Weights of a small GPT-style language model, trained from scratch on English Wikipedia.
Training: a variant of SOAP for these matrices, 4643 steps.
Each number is 128 + 24 x the weight over its row's rms, rounded and kept within 0 to 255. Layers, rows and columns count from 0. Numbers have three digits each. The size before them is the row's rms in percent of the matrix's.

# layer 6 MLP up, 384x96, rms 0.188, rows 368-383, columns 0-31
112:105113147123106124117082168165152133106157154117095084126142090122097124142124089156145133095150
108:115158183105104119146105105142175126129112129124103123154133134117119128124138134100144142118134
098:120091109122169103153118137101145122136120167175120145144120099133138156106087104113115118113136
093:112111131123126126155136162158108111119127123130110115140111189125080147170091103103183109087098
116:139168137079103112142138099154125132107087112138105179156111112119095143131140103160126136117138
108:128149142143141100126126149168151163124131120152142103132145141156094128113140118145095102135091
093:137123126113130128079113141122124142097120136071149089169134144131112128156144135145148085092116
101:125143077160122126122108130160078130115167109116139137119144157109168058138140094159124146104094
100:111144169118130143109093114115125078125097117087101150101165107139146142099115129098119153082145
105:161172128143123130102143106125120152169110142166138119154123177152097168183152127097150125099149
099:133185151105081083171142096146110163122116165080115130146146123126143143168116158109128139108151
099:140105147111111106134106122060132130108141159073125120136145138128156121129173124115142073104096
102:125128118109149115128147179162088124151124137126147137126127140121113151157121142122146187146111
086:158139161091174118110118100108119118150113142200119122153158131115127129106113137124089111151136
099:141113158083133134147074092158116139108096089097114110150122118137130131123128118125175121137091
101:163100143106102127144115096133104187131141174152126106131115140109099163083108092144127111124121
# layer 6 MLP down (transposed), 384x96, rms 0.189, rows 368-383, columns 0-31
114:103110126149097159134112104127074134081086160158139129107120114145109116109121202084111120139104
095:147118151113132143112139124112164103179142115131173136122143112144159116126128122127141134190141
097:169124124124104135130149177093152122093128151151156168152169119123120143117130140170153134143124
100:102109172146101151152114157100163143150131065117155121129131107110152101130137157119110127168171
116:145151114103129122137153108119168154112087098135156132154102149087131130108171134142152149144164
128:145125103139123150125140105136133118093101144106107175125123115102149080118143147136162163096144
098:133140132128142135126149160091100108103105155125117142139151136145186131105132120091131138144072
062:118134145106153109143091150104142153132104107138086101162178130155110196108108180109129136122109
088:106162119092114187134107114102136136085147136134105129092099133134110147109115118109109112113124
110:144106104115164115115111116129127078088132123114180164117127127131145155072128139125089159148106
100:108153134101111114131118158163148142109127139121120107131134155118165114132106138146143128162104
111:118048159100125166131139105124154128132117130154118130098117093144106145144116170123096110155198
066:081101128163123126164201117123115103154133115075105080138078122116114110084137155162119145168093
084:093117140159078151111157127124128153153166155092119165113154123113149109129124128120122112150115
091:134114162103136154091158126163148131126109123142137136088102077136100134174162083128126082135150
107:126140064130150154134128139139161080184162104104132151148108105152125102179157159075124111074142